Weights of a small transformer language model: vocabulary 4670, 1031M tokens.
Each number is 128 + 24 x the weight over its row's rms, rounded and kept within 0 to 255. Layers, rows and columns count from 0. Numbers have three digits each. The size before them is the row's rms in percent of the matrix's.

# down: layer 7 MLP down (transposed), 1024x256, rms 0.0332, rows 263-362, columns 0-63
# up: layer 7 MLP up, 1024x256, rms 0.0481, rows 264-363, columns 0-63
down263 124:124153093147056085174166078114128115166103132125108117154086109164177126119159121142126161109147148143112165116109146097104161166157129101091138127146121107136111147140147129112129132123143138
up264 104:102089078066128166149163143128125153149109108132155133140091131147188098122146113103097131114112096084144099135119095142108102161122166118166108142152162147111167172113116082139108116117131142
down264 113:089131135098148131137103143157149140123166147086179174130158136194147137127150108138113148103140145152161095140177127102132121128116106114143136155176146119125129119092135150175115126111123126
up265 099:113128147124145187116111162139135141141114108109101127111160127137155155132180156136075134150149107109093149167141106122133137138114134135169080142133151104118141138079099130121102142094158075
down265 106:095169122105137115128079148102169133095104134105115193105090104125162106107147114124166186101107105131098125118104141134128115139168165085140090138161148151132142124129157124156134114148128149
up266 096:116102120104083128162133108153063080123096150134138151152121134116143101107148109147123158087135071107148120126148145102110120138166099167143141108146166124119140099116118096168136146122147134
down266 100:114113076140144127123182114133121141077173103150125139158115114142185129127134104124051110140096113122081116137109175103099092146137161150129141117187140111112127124099128136152128165105102122
up267 077:138127131130121099178151062145179147142107133102093140146108137120125132137078125139115135146127115112137107120107149126141145140104142137153076149108144196106163090065148128173142140082123116
down267 074:110129156148094160148148141096087096130108098138113169181141104112125119171141144127125158147083136162108109141152113163100105144134122087142129145091107116137087130112109183146076114126141129
up268 105:088152115144114152122143146136103182155139173102098113150098128092134121139106155146105126109161118065169183165126130125133110129104133112135132129137126114141156128101154069121112119134117102
down268 112:137120091153142154141139120096140166127104107165132170103120114072132116151085132117131167128163094152137133114114136155143145130112113128150124148135143120140087151161104141147132116099126060
up269 096:104129132121153162126131111152138148123053140166176147112121127129154103143129156159115121127136142134153159131097111125146116077127152088135131065113144137135136125122147137134171132103112158
down269 091:068113163109128115120140112144123136160167116132161164163115119096148164105066124151167145124120153127155106114147123104145131153110157128126111131130155146145115118161130158122137137110140146
up270 107:117182118134166156103078107109108153155090091128131110119110120164084150171081105163137158152118107148099164119113137123123130130121160113123154130128074131128150152147122091181135115122133088
down270 116:157150166126136138122089122112129139113114159108151107130109144134165065100167116089136076119128099136097131144150131148116124114140103090157085153103147140119142159104123122152152094128160138
up271 100:125138084124123166110158100114131120144115139186142125147147113150145138117097115141114139098142109142128159129131105164137172141126143147144140132110129083097122165120140111118114153142136116
down271 109:091123123136131086091145128104120090152147107118128113127170131133075137103115158127162164108128107147107109100156133161161125160157088109128143160148181144095101131164110125107110118120134135
up272 093:136106133136142151148139106148126133112149112171116133141147063128133165133129117130163117130122125142146163172135146112095157138159133207135072129146106129113114131185079113142127129134099115
down272 091:128100177088152139132131149119113150155144112158103136091139164119132135070145130117155173135131179120125082156118137113136153124148115119112137116136132138120145108116112137144138138144195096
up273 079:095150137129161082116139087162124105128106110141167143131123181135169120120134170076135144128089110158124092138135164155127138118152087103144104199094139110129129146144106067140146134099154111
down273 074:121160148124079149128143100139110099119112131118136112138113115134120125147116085109125159100120169154128111152131088152118111153111139078137124109157157098109151107139120122115105146149096146
up274 096:174110144128112175134091127156108112113099118144156124146141119164113114123077110113123171105082138145141133166168093135130104091122163124122139121154167150108099145156118148147115129139101091
down274 104:143071099146115144121162150118111133127151105123088130150169135134148136105070146169081140137162115143106104100129122113156128135156116164136147111135125147086080128149155154131141103106112139
up275 087:131152155144181113132121167133124113133150139136116110155136173072167158101130130130080132136127136113121171111151086101138128072158132132140075072113099150104111113122119135099127099174161146
down275 086:116117148141109113107131120129143112136115112145128126121121100107104102129155149133140111150155117121094150147081111136166133121138149154125139111119131139159150166133171170198127109150113133
up276 102:123098175130142185114090151150161131134147142101130079130115151131111109094151125095126115109091097146110089155126098118109137124180162123139106127151096095117191121090144089118094108158141125
down276 112:155132110143148091100180117159136154103168089151114098168147128118118138106149092140155136134154169089153131113117097170084115127106119109110132143133183109110127152142133124104148125105125189
up277 103:174147147121152144128144130115103133124103132156127159163118136123111172126133125111099116067159089147147175178106125096118103121159139163151088085158135162108134150106153126116096182180137139
down277 080:114118119082084116121102132103131108133099144100127126126139092162131120142128130168134127130124089161112128156090118147138108137158126113175158126110107075099120157122103099112187143114146171
up278 105:097139137143112139113090128144079109129117137125139183120141110116137122123112122135107126129084164071134156172137144098096167131152149183106152094121130094087117148128146118117155180132141176
down278 115:141131085153088091167174136107138138156145151130118118139139108163165091078138143110152144120147129148147166150121112120145119162138148120114123144141079141076112113110146129137085123154143095
up279 099:150107096112139151160099161150119115131121115118153121116175100149116148101128128112094124125140151150115165144138070137090154135160127139135163112119150175151141104147161077147169141125137157
down279 109:126105192140136122163089078103105176123142102100143111138090121123127141143190163092170160091128138121114104120140115076147147145095093074096152094109127129160097164141143129154108101135134154
up280 092:140110132128139141048168127111098129129106135117103124087144113126126137121119074115135129107173111143087148108079123153098103173149131120111140127132120176162171125133170125114134146102115105
down280 073:087127156100084142115109135134121105150160118135086099132125122156152124115182159122120136125117094109117097123130132123096157107103091113112106138189128129136133147142133141085102145129126101
up281 097:143133120107131128149134088153158120152116125125114158126146103153117113155097124100129157119123110114072107112126109112150119142125141101142122160143154131105151144069120099138103143118106121
down281 101:115087132145149101137100138104083090120121100148106103123132111119137134179161098095161129109099163126121151084197132149140163189113139141126101133113074138130116164152110113126142108140070164
up282 096:145127120119147079184153090166091118129127100152091123155110154118146127135134074169118134120122076141118110131146120133189141148088150156080139134093149133093211138111173070119159115132101112
down282 098:154136077125115102149150093121148121110133136161148107116148136127163122114128118125170175176079103128088117139208075113124125100084141138118135095116081160127122163107173177125124116132111145
up283 089:080113160153137164140147048117129103091127127138125137155120149119137129188107106131139121161111110151122150095120073108097111121142135110152074147123107127126132120086128107139119175155143097
down283 086:140126094123115188123161131141116095159107190092127098093119099115158137135105124157133121138117123154123124166174150107171121147151130149178111130191128143099130097124133136072126064071114120
up284 090:118105130152142101136093113125126118120126102156105121118148131167096121150151090121178110097132103155128117134128108148119111143132147145158062110112147125129091148159125156121130142208147117
down284 090:131149147156163113063147151088122175135124121134152117104138086115138118141093134106133174124080139126140144090141126170114187139114111089105118111125138121136137114140148158159086106150137114
up285 105:128132157140142144108101125185099130115104147113123129139113092111093141179134125133108118107166111144159150162128117114085134135095172110126112149100128095112117157178139097130130138124075095
down285 116:181110140118133101077099126140108142116122093115133169158151085128138144091136071129136118169128108156164160151157140098148106100150159165134116134114131108151055131157136139163104095113103131
up286 101:147134128133148110118084062169127146125106117126130053079122136163157096172187152130111176119126132125116141144149148112133149166102171088107155084143118128098103145105131129138084115101083113
down286 089:132102162102118126129120121134138103150142095182146111156148059082080134170102122105094113165149128129091156127158180165088108139119147165144138084169121124125162146130145145155129097138164160
up287 101:125094112119130089143095123116124095143117102133138109099116187115138142140136103125107136113126108169147147115121078120140133116133158159087071143134118098106158132149162166151138112133127119
down287 112:148114164097100162135121173146133167132141152150146174111092132156123131142141129138176100165099123151126158147124147173117120105171122132085161104130109165139153112131089133122145163132107115
up288 107:112158112139121131123072107172088084169144130112160088132145126151126070039123114151131135089154121142141164111118132095098140144204121116099141110185127079157117122159172133110147126114122123
down288 101:131111169118126131131172139116124116131119165111099094105117129145121125124132135111089094155094117099146098153141172121162154148140164101154141150129118100153130165149097116108129105133124155
up289 120:133133163107112166125105167139139144157105088103120143126160145093106099083168142107139153085116129151127117130109122108128107103131179104121090093155101152103096114122131127116135145141130119
down289 074:101125125018106105138165136123144131126143135142102130143131111090149116132123111111131142104109142115124137118124126131150116126128134103137136109097048120144141117176132129067139142128130197
up290 098:115134155103153136131107095148095186146088105132111181116107127134163077148146156094138139071105121139110102124143112082137131111134135127086109132168144150126106138116125181135160086150143119
down290 113:096130134152154130138165119103152112107136132110133124100162114109082115152146129138094141117116137158169147091146144126090149148102123153168081104106148107181146107065167111087148140128076150
up291 100:132169144173128167161140126159143134100096145129106128161136153191088122103159106149144143087158118139151135150129107112129104177112161141106132130179101117107122119115141126124114116165128119
down291 105:122161111119073130075125106102151121139160096124140135081107135149099180112129125125121139130116137146144117102109142109138112120136118130170109128131134127150082150161124151119158142135165147
up292 101:101089147139114103152145071123150107150079109145102099135126143122144135095125095088129137112162165124135134117145121142096133122102136123157129144145130177115128130107146136103115141111120149
down292 104:104137112126106106129117123104130138153128145115113125139109119161133072147158107123142102191131085146170121105098132179113145153142100103083146151155155075087107159154105166125109125126133156
up293 093:137134125139146148167130112144100151134129134149131105140113110138157155154143118130132156112123160080153120124113105139109122111161120108109113118103159170137109143136109134157136154196098121
down293 102:104143152102111107115071150092091099141121123173100140123134143154088136145139106124123113135137140117107091170156105134163142102159139159158128157140142121116170094127138133131150129155186122
up294 102:154128118142120126075095132119095149169135173143154130140149142131135125139105105159076175083145104151126114121097149145130086118141115150107091094136103136097120138137094152158112102111153147
down294 080:165121116107118103139132161109129125085140084140114125143159163137146086152104121127157127108126101114105107100121119129141088126105110099116103126140115107132136123173120111078154145174145203
up295 109:144195171137153140139111135163133141112139135128107124119134168111171117157155125112073153084133126097173101155142081126124137103160117069096130116151107137105140138142149154121109148147133137
down295 121:140093088105121090130154098100098114107092144129111106153081110118130143125110145099144171108102113131129147114144165170095123162121124128136136143119134151130080166119121107102121116141138158
up296 107:120134112132157137134093142146106091107107073133172147111108153104136122124116134088150158104114127088166120140115125104146136101099146113119165115191168146117134144101150095126143155135126138
down296 116:144108111151098098151118130100110174139130172097095144144140126151152118148126147122153135116145135141098139115167144120103098111135091110172128172143067177094127109152092109125108097152143112
up297 105:123122145104138105112107130155120140126119063128153149120114142098126142106176117140116172143152118159103152151126089152132119105110140158126120073149132168106132139113135091152105128146114157
down297 127:130131114127176139111113184136106141133145163104125127117099118135146133158101139158115107127132138094127141153078149106149102135127110112116132124130097142117136102083161167133158111122113112
up298 102:158177124134129130162126142149108130143117118171133094128162099129133102120135132131125117135126106151097126119143123117112163112137130107099102087110127169111123117101164089142116148140113106
down298 109:108124142167125104133157145094093149126113112122164133115113117131084174136095133140106105130164109117167127127129137161156112178115102092101112137125138123132157163133146135113130124108161083
up299 107:103105157119149154119126081163092161135085124196117099099079164131112105125120138117124109124140093127138137149140146128075119109166122118100112122158132114088115129085127120145115136133153118
down299 117:148139133138142107071171140093114139169147130118140106112144115147092119130099127080134135135129134100041098124153039150102143121122142112163140119108088136136127174141129103104121142104183162
up300 096:146120106152180155122106119134124106114119109157117112150116155092097131141146127129142169075186109151141104130102102115107069113081133113145120148123116140153149120129128159143101148111141120
down300 080:134122163116125131130145126110156151142153146134126164085124131129128107151165118097165106112115133125128106210127124101132131126113109114084157147120177145125144108161124163106157146142148135
up301 098:134195111134142127151160155165113163124099147115149136181116108113124119106084149143164132077126150129132166149133130119115085131117094134170134150135146158133145106135119113137120103089143158
down301 100:154140127106112174137141149150105173113137131144196136152103133113100115149103094142114152160112147109122151119144061143067175159166110135103146143103140105146134075106163127144130137131138132
up302 089:146091099144129139133121103143131132109140121138131137188091117122149106064191128123151172149117158102133095135123103122149104113133175133122100128124150122103114163153121134156144158132098115
down302 084:129110110131129167120123097172116116155107137147093127133142150116137126136105126139139128126101132136117124128139150165134101139121141075128134096112111124131119092121042116139136107139134121
up303 106:183119105102151129099131119129108096128106106140120119109088127132160115125136142117109126126128074123092178099107109124095081134091142177157137153172149131127163164117136160131147115153119115
down303 116:122142147160092108165103123107092168144141121159107122134078128112128101131130140091154157110147124137146115119120098095133123107165083106116133120152151145132103118096141138159146152132105100
up304 095:120183142150123179111130153140131119103116131158089148127095106146130128116177138184144135097140153113126147121133121107139100106137119123161142129132135155123124150183113156147075131100098107
down304 087:094087144130103127105135138109129148153148090122129147140156159131141117134109087097167133158136132133141101173130133084151134118139102091104134135147131106143119142073138129109203124156159143
up305 114:124113131114150108134089112126101147132148069133109187129128100126074132154111147120120146068097104136145125130115133127092121116157159134130135132160118146108105149100113120127159118115133110
down305 072:112163125020092150125139129150128114118113113135099120137138163125125107147156114147097136130107128125120109108112162106120096126152137150134135105120099098163166133097115122030153119117178176
up306 096:128136086123135156149128134177121083103131145106145130172084172158142094129108125112112161115120076145139100147166137149112138104124125137127183101137150125123134098128151140120114128126115109
down306 096:131138077090120079114116132149106060141144150094129119139137127121122105096111132139096148127132103158105100135157123138112152135123158122102135153150093136133143145087143129111153124127138129
up307 093:114160140137141162155107098136152152125123100124132142183133159137131112121105132186103145097124101125131170166128123091111105103124170150102126137125096110110139122097145080125138149152110109
down307 101:156145125164104117132120161106123111117117152118127129109072119109108126142126102121116119140144128132090134151148111102156087152154150133137120129127093108104181116118102107107116106164120152
up308 098:141162135145167116132144122142127140108150121146130120090117115169136138180101108100142172096153094124093172162144152141110155116113167107135155104133130167144136157055127121133088161159100096
down308 098:110127112061078141140145109096131095149127152098096123140136142138146155147136097130104070142128101134090109110078133127123185187132100123112140115122164152120162112144137145114145110092135130
up309 102:088111127141131108087156123141100148133080090096145117127071171160136110085122104120119158141156086064134144141138076083152129175133130162124136132122140144122136130122120148186163153139118139
down309 110:108101111157150172137159104096138156106097131075138103132115106084148092094128124148092136184144112128158136119148129135069090078096116108160141151144134099151138143161102131139169153079144137
up310 096:135123166174140128092127158144139153117137144115153054119145102167173059133124153106151131099171144124121162089138144148107137114141110133164148111126137166096164152123112151148095132105115098
down310 097:132116129124104136092129155138137119139084109112074158142129128120134119156128148114123166117080110113132124170145131094128163160121117120109141137159104127139145106122123119091128153121154123
up311 102:097133170129099167090133099135083175145114143171117132143106096083130137106111150134142160128124117114105107128141129135138102112159149134156165071125105137120142146129108126120156099135113100
down311 112:075108150172116143138162158171113153159175150143113116161131175126144126125142170133149133129105141154132091100107157126094108131131127147104110138149142156120182119115119130147147168135078117
up312 089:092154152135111125094098116143148094113141136117139068143121132136117144129124097152112128098135119130127143163126129123123164136131125158134118160133093147099156113118115142158154071128127080
down312 086:154128158123116149120151169118111114134102110115151137148153138126097132130137148119145105154131152098126149147131149109127159141110097121175123104135145090128112114157083119162122123060140132
up313 094:120137123124131114106107093146102126158152089116134117126081144173115124112126130142115167088119084154143139230111125133137133142113144134115145159122098098129107172117114113129129112114088111
down313 094:121127152136102154106122142127129075136109135118116140124170099118124147120138139111096122184160171129129137102125114129103089149157134073137108094141165142131154101109125146112105114174161130
up314 110:133130133138110105112106137118101128122106079134143113137100139140172093095127166119091112061136140145113169140110123149128112117176111103126153122146144136091134133145134114136124106108142131
down314 121:131147140104099137123155134153187125109131109164076126125119152135140178062142129142102113134121154149116095113130131177153085146080135117124116097103161121124141116142138146130078112117139105
up315 089:074133188141159092134097175173119159121091118126166113119147080131162127184163090122104116113164128105116137146169135146130107112096139112171118133165146136128130139143147114128116138145093133
down315 083:115115143086101127127124116154140142124182125096093135134160126135069097128151089136122089146147120161148133127137119134083154141133095162114163110115111131115173102120145159118153116061160131
up316 101:099139137131134150138141095124108147126119110155151121098120139141144118126096131091104159132119141185153104106139116144091132136122124110134137129112113159080119172130127121121127114111141092
down316 105:137124136129169121130128111158089139162119079144161200113111111142152110130075148135162176105122098124099120119157126133101141125133113109114094107116138137133104156131130131102116131094070094
up317 093:124133184126158146151168125138113115151140082158127126151124139171129091118127119149142131113125102131141123134152117128136075117196116096071113108171142135109141114142121131144143147126143113
down317 084:093172139118165108125150126089097134111144144118106174104138118093175119184175113109120113138166168106149093145157157150119105130118149127178129103076128134122127134114147114106073144164122112
up318 100:155143103165107144174152135101120120099107120142161124090148133142066132138138133121104193106170156154130187121138130156104152122152149150077159097103125086119126174122118127151172122184108114
down318 106:110135151141117117110132098105142144124167157136101117130149170146119135150120135158132142113157114117124129139144133127137120092053121087174167123114159106126120153162094104118181137134152143
up319 094:150163097135144108154118113108123148096146133130151119125089087103127153157104141135136150162141127153090138105142065108110152122139134136098122106129148122075168107131117106171120145135101147
down319 090:117102172157115125095087152168092147094165107134123186137156137146105147144121122120166139108156095125098091074116076142150105086128140146161141127142074112152131153138194121123115120099150116
up320 081:086141124130129091097148138116132136104125107147151135116139165170148149141114093187136182117132162109130137104143099115115117146113107139129112129126126130094098126150110137131153107100088129
down320 070:135117120161091112124157172130156160115091142167138115160117102138103086106160114119111077114123140159127145152097132125148114153098066160084131213129130078146120152102123127150113113119156112
up321 098:148098141142104175143136147107103096102109152159105127147137155162108144120086139137076098122131136174130139122130105125129077115171157113098150137118155109115167139125136141131127145140133114
down321 088:113131135115128053113137163117102131163122130126135166129120083167120122095117118121146164120084154130152164149134147155153131138106131145142131116105149126101137124098150142103100134133163158
up322 116:138133119101121147112121142169114124171105133140121073176132127106136136145102094109140117118146114128122135173137141099095150145103134117136086116125089124157116168144092130148141141163132157
down322 078:111124142003118161143125146153116131155129126152075132103148104123124111132117132135108125129158122112134121135125191112155130117158141122151153109145060144113127158110141142081164114100159145
up323 090:094147135122146129132130124118131139151141123140120160136155140153098134115118106113138073115156124110104130150132132106098126114178153138153127094094104143097120129143114114152122127178097110
down323 090:126119139148125156143135169125105140137152131129107115115143106161137147164160081112113150117127132177109117155109116113116163121090102163134144080113184103114145131156155123086137084120143097
up324 097:144125125145151158130115104146125173135094079124136125126116154152124140152159113084115161153118138121120125125122116191128149157130140166120105114143147104160097094107131130141158147137120142
down324 095:128125133114143159157119132117104136086143143097132133149117086120162077111117147130174109064121123147139155093155156141147133134121138091094137102147138110109157129142125129120147113152160157
up325 115:108122134147142093162130118135117132134144143163149109190124189153146138110138126130099170108154150123173084149137111130137101104128104142133141103145131117152148147119133132127052113112150133
down325 128:154091133112166113112159148132111148171150114155106113147116148096135142151128129131152091119096170128137125128103135155123095140118168165165111148117122167122098119116125110129098121134170053
up326 092:128168150150164110129146100158117102118129108174160128125106152138128108127112107114165150140135133102130111129100162132130146175149127134120133117112158101127163142166106115125138155132161120
down326 098:140156113141132140125167123131121163123062158163115139122102112157151121106142149108118123104143150135143100134151114087122063152069114109140146136121163131104121108130139147119132146137135152
up327 107:154062160141081167144095086124136155102155126123112157150091109149123114146101105131120139127140094143136087136117114125139157102157156111155113121108132099114144115143169082149171170143135077
down327 099:153098165141112074106120136109110135159142119154135101111136132105116092135147133087179157132116149117152162113124108160179112160122158092121100126170136105143100129137136079115153170108164121
up328 102:112096162104131155106127123135159154131121130115132108119099197151136127131137107132111154149119105128131099106150132115153101107124150160152094139151124158117144109117129161148140104071102135
down328 116:122172105079107112142134139136138071128115136098102149077137129102171150106135135102134106093147117145137127143059150177156155124124083164147165119132118145135138137124130147137137109139120149
up329 094:169103110186101185154153082125150139137097145106162141139124136127097139127171113078093104151136143085154090108098117100159111114112139133145136140120128166106171150134118145179112130104098123
down329 095:091133152121162132142114120082097116130097140115159136086148118164165128154143148148180140078105114156132123141144150142124146122115123101143105138105136131153073104070084129111129132117153135
up330 107:175097164140147128148111104118114126092152111122127085131160161113127167135119128102089123122112122107162171125140142118118133131139131137133089134148106153158155149124128109139113132145133105
down330 120:131112116139101076091179137126134131135105143138145124134100158130121110143143166102130118100139140138145134124160116122124130094165156114142115132114127147142105118128139139139133101164083134
up331 088:099149140124162120112093129135111148156135136093146119126135085151108129083133169074136138123164089149131118154120163145138089088157147166108134105111128146107113124132155120144125136177099145
down331 081:140116154122112102093157168142119176117136133136119100146098088149121119125110110132159119091134102157117138146090136146151151113120089168090146162128128103157117109119146118122091160118116120
up332 102:159193164176119174119107090144068117123127107113098148118177170100131135131109138136077133148195093152143134184098141127093135131161172127137123141131133127143156109116124139139136108166141131
down332 107:122107091133184168125150117100151106127127149114093144119133148117145121149140127116144165105148153122081079130147114174125136161137138137160119155113148125121101103133121150116116107139120130
up333 098:117129122115125139149134104163117102134156138104140120114112152099114130107116134146084129131175127122187154135120155126122120104109152140169154130139128146137108152107152144110174107120064114
down333 104:146114085151163169140129101105110139071149110168154145143114124130081130115145117135165110132129095168146129109139118098105139124107126094119135139166123141150134172112164124151144133138137119
up334 110:123181137153168105102084140159140114110095151174126084149126128107119105150112117120118176137178138123110112154134129140106121078134157170087127116133079150122146152130132140164129106113110109
down334 120:135157100132139126131160134091152158166079122115114141122104092155070132091133097129145121124122131156108147131120109140144198125130116112101104134116120158147172153137171081126147161153092119
up335 093:119136136147119116134160114139112190140098147160139143179091157159119120111115135135086149114144096153164171141146082111108103141170121112107134145132138084114102143153136102131119154135140142
down335 096:118201161120132160140140132134153144151140114080170129154119128111081131143173109107116138110122142131115124139146113141120119079144113128095150152116114160112134096142117155098120137141173110
up336 111:100137134138130118100113139151117133113118137132154155120122146149149146133136137139102156088153127082069107152126091144134160137156167092120120107126121165122133159148095097148102152128133115
down336 114:110156094124122080120109100123146125130145142159099134165110155175100128142139129130100131104156153118129128126103105147155114076164116118114099118100134124122126109078161136126134138106176095
up337 092:105131158149111121115096075128099130119158142114134106121158129121115160127073075148165140070142162143126154190105132114140124129116132112123141107153138146118142134157152068106106114130091108
down337 083:142099125099088111098175118117150116158131161115145154125128121114122120123164118162098150146104138123128129122115099175119117173094162128145114155147134145118096087122134160191098140174138103
up338 100:141142140096149143192139120151123110104110102176118066141126133175136155134143138116122156145160123118153134159150112103073111122148130155118124114139133150099147143121115110139089119117118128
down338 090:148139108129094092109107146104111161151145119144077142132134156151127159117136134104108145150114117130154147098113142097149161116128121105087103128158141157092142135145181080126168143055122122
up339 085:160148191120145131121157109123151124124128124164145117093104115171148114144095107100146124118171142115114125130163119116140081178079117128097153155146137118113123177146133129128082146177097083
down339 082:130112088101136179079129124103116097130137134101109090146153128153151135116136110105167097134105141109136107134123155112157186139115095123136138115130145104087143149122134136109093105168093159
up340 098:127134110124118141110104169162126109155126122142110126151104129175159115122154167126137160144113124093101114145119143118160129161101120133153125119126163139108140107090151105147157156152137118
down340 099:134163111134112181143088113143121130130150116116160141118130147128108112084097104092118101092126147139090128137092165096129153180126141117145166133148119130173107143119139132129144099122121106
up341 096:139120126138101155161122115124125141128125106120157130149159127118166095138133217169110100090108106118137122105128118128111147183173148128146083119152132125104127113116131109150128110203080100
down341 095:135128116083180090117150132111134101146120082149175142130161125132162132133114119113077114130141161135145129133110128142116138137120133119139105123098158127126090102126166135126164133155161143
up342 091:125133113127159113107106103116160089115151098130142112116106107175111129149137123130144135101147160118134072110152127112112110144088161153161149111127105142104119136133110102152089117157108074
down342 083:136085132075130125154119137107141108124145139137151137101146132112157165107105148150134140151116129123135129114174170121177134162153102108138149098155115141104154124136139167123158085089179099
up343 098:147103160137143128106126156165115133110096111129132111138111147155136120131124087160149127132105131125148103159148085119138094131121140120152097120138100167088191116091141132109174154109142121
down343 096:169089147106133082162136137112099120150119138098111161115145136153104131139131149142133090092109145152128143118148108137107138122109109150118126088154082125133147132134146130084106142154141141
up344 102:150100127153129128162103124167116165120141107138100143150155113104097157173151076129162113145135099156109081195132155095131132134114165166126122161117129147120106188118155159132141129122104144
down344 101:149111102163109147156114103107104169156146118149119126135108156127075135103115131131157128111135149160114102075085118174136140128078126091092124107088120143116111150124118099116152104142154115
up345 104:102086130157133149100144137139091134148127128137138119139111139115095075123129107151125183154140141112117089130166145130163126115138111172116139113135149127101106116090144053116146140151111104
down345 108:138111164114108050126117138107143138121130132133136168075109132123169160083135149132118134090066145126130121198119132142151135093143135141132090095137130110142183156150201115107105091094116075
up346 108:116135143129144172122135133144115137135126096122117109116166128122124125144098151095154116137127101126088160131118105128146121107107184099144156133163152147115186108123135167117092102133103113
down346 122:126084114131152139142148149107117096144136118152173113150158111124117149107075133107125110122106133126111144123094118157144090121146105122119133169174113143101136144129105161140154125126139087
up347 105:117119089137121145148150144136140093130140090139117153128099113120108121170087080103130135087124139124085161111151156130120099119115175077110128129164115153114143168108115103141081156134131136
down347 116:111116119096125114116144112136109141131131103114172136155152138145127071110161106126128138129118113155091138130149162140170118140148189112112141077168115139139153129131124157112127105106121165
up348 104:125124143162130139127128140151117165100116133098107115131076099135162126165133141122141101110145116124114135118080134124127149100135150148154141123137115144120113182131113150118156140156124170
down348 117:124154094145152121175140179126147121114107136105118115147138136122119110128106129159150110128115140115127124162120173160112144115134143174156121148119100129131061093086104102109100095112140124
up349 089:112103132130143113132120116111138125116126125147142140145067116121122148141132111138128102139149128077104151162137143139161106137130170148063139136153131148106161117155142152138100138151127130
down349 080:138171146162138176152123121122104134130128130135139123126112147137122149097094125132142125103111103127157096163131144059123096121142153109087074125148089104106130135096160130142140154122140162
up350 098:134107116137111100150108075166128097142116106129167129153118124101124119142116142137118126111140165151117123117123088097133120130126122146116134122143163148134107150129132134111147118148087143
down350 100:199146162118109095130130126116150154124110115193111146125118135112119132148079084127121159112160142091051124099130131111122091159116139119094150144140150118102132107138109122150117165089107122
up351 104:116131158121135129120115080112088119134125131128107151105119133112135126115170111130155134099180145139128145120132125115126099156168132131115121113125120086141120119148181134146088152117101126
down351 110:108124134124109131110094131148146115142131096126149148076146122106118135110125128118112136135129122125134159128117139133109160147078105171125128127140156165128180120119110131112142116123141109
up352 106:100138151137116143119119135163128127126137144192112137120140166141135105171135126121104137159119130109120081136133117113136110103159150139097184107120108127123145180072130127137143163137113142
down352 117:118131108134103115126155115083094114122112123107109097175126156116095132154145142119135123122128148145134137128145130149091136145134154125130082122116069116162143106149131113143115114140129142
up353 102:105122133137145170128149153128114095124151103142133114143148112124137116112140082125123121111126112100107111110128127118118134105135166140085149150151156090099130116100165104193143137108131113
down353 113:144123093143090055113126118091124116172133077144128147117144105145096118163117107131145117157104111120098110124128148137121139102136144127130125190108114119138117135117129134100132126169123149
up354 105:149124157158168095138096102188125120143125083112139121112107131127140112103152177069122104101115105141168153114102112146094103119099138143130128107149138140132141131101128151133170136127144154
down354 125:090113142146112081158136102169130125098147107151144130139117148123136181110135139096165139081090151140143119152072149096116139188115130125127143063175142107140089159159144087123087146118150122
up355 112:160091131101108128121134144178125101127120147139141139123118120134112130149148125162105135122133133185139160176149105091151144105124130122146146068124134111144172129072143098143083124124096106
down355 131:115148076044146091121117153148153118151129140124134134075138118107131144102128147099146119163118100126145117136137135128118155163152104144083076109184170163101162143097144138094149098142132131
up356 092:131117161090097113094121111142114106128097106147105154116157154119104112106141099170132150130121127100141142148129077109164094108129160197106114125131148126157135150142123137142129136112034135
down356 088:115128111116149137097135122109125089121106100108120115162135141104117142134112097112106149128117094142123120128170160137127070156101090149131141115143119141120119128097158150100140126098118124
up357 105:108127114138113150086165084151116123100129098157127116140140152142098153124130119172120153080150102134141081124112128111194156132158145113132092132112154137102161127122159099142154115146127111
down357 114:161147177162137123152143139114093128119102169156109119129126123113118074122103117148156164074139141138126130148107163134116143136105137127167079127149127143140124103155118149137165122106131119
up358 096:095109147147199126175162085140128139135091116110124130147148100125117143121122131118139163146151097144114170140105130148112071114136154115147135141104145131124110159124089102136125122141126090
down358 093:150153073123114119115147080142100142101112110131092119161142138138094081130158173113106084094121114133161144128108121154132094145167146115151149137121122136103099138114122114131139111120151157
up359 107:145153134161224134144108147145107176105135142162113078153153121108095105119102121135129107064103142126112186189135125122085142119143140098117126139139137161118128126108163119151123118140138121
down359 087:127133145131119139186117102150135154133146125107083150118128109145128128152156125101138139106093116143124132116126146118111137068154133115121155099139105137158111087091160119133132108124136184
up360 101:117172136138133138168129140152068121150108111114132136146120149156147118138129109129148106104125136131150100164130153135113173120151184148140130080150119122147109113139128134130113141119081143
down360 103:157115124123142133102160147181145104120128091149121161162115143076069122122144128153137081104107124133093141102077139118116092128144116169148121144102120126102136119160130104136163130142122105
up361 096:131108137189162166098135131124090119121124135161121151163061113119114128153146115103131155098116138136097129123142125134132079143101148089137108106109101145114103127113169114158101133134121124
down361 099:114131110117148114112125076142116122132107109155143139132166114154155150163129126126102111181138075139126131166156102145079135168078116151126101123101090130175106116087145164142149162113136152
up362 096:075129141177181161114118147140161091130130120110123127154142129168101147153132104103105138186111141147105126154115116152129142097124139111136120123127135136111080162046119141123098128149139129
down362 098:160124095123120099098135152164081123150119141099096101099104107180084162135149115123122124145090167139122141150124078145127102143099160159120105129140134115145109136134107109108119122084150116
up363 099:136118115112161082131119117177104120128115127124156105144124171116132117125123112146123160134133140177147149135119161105150155116118165144146155103179118170097153112136146078119098128116116101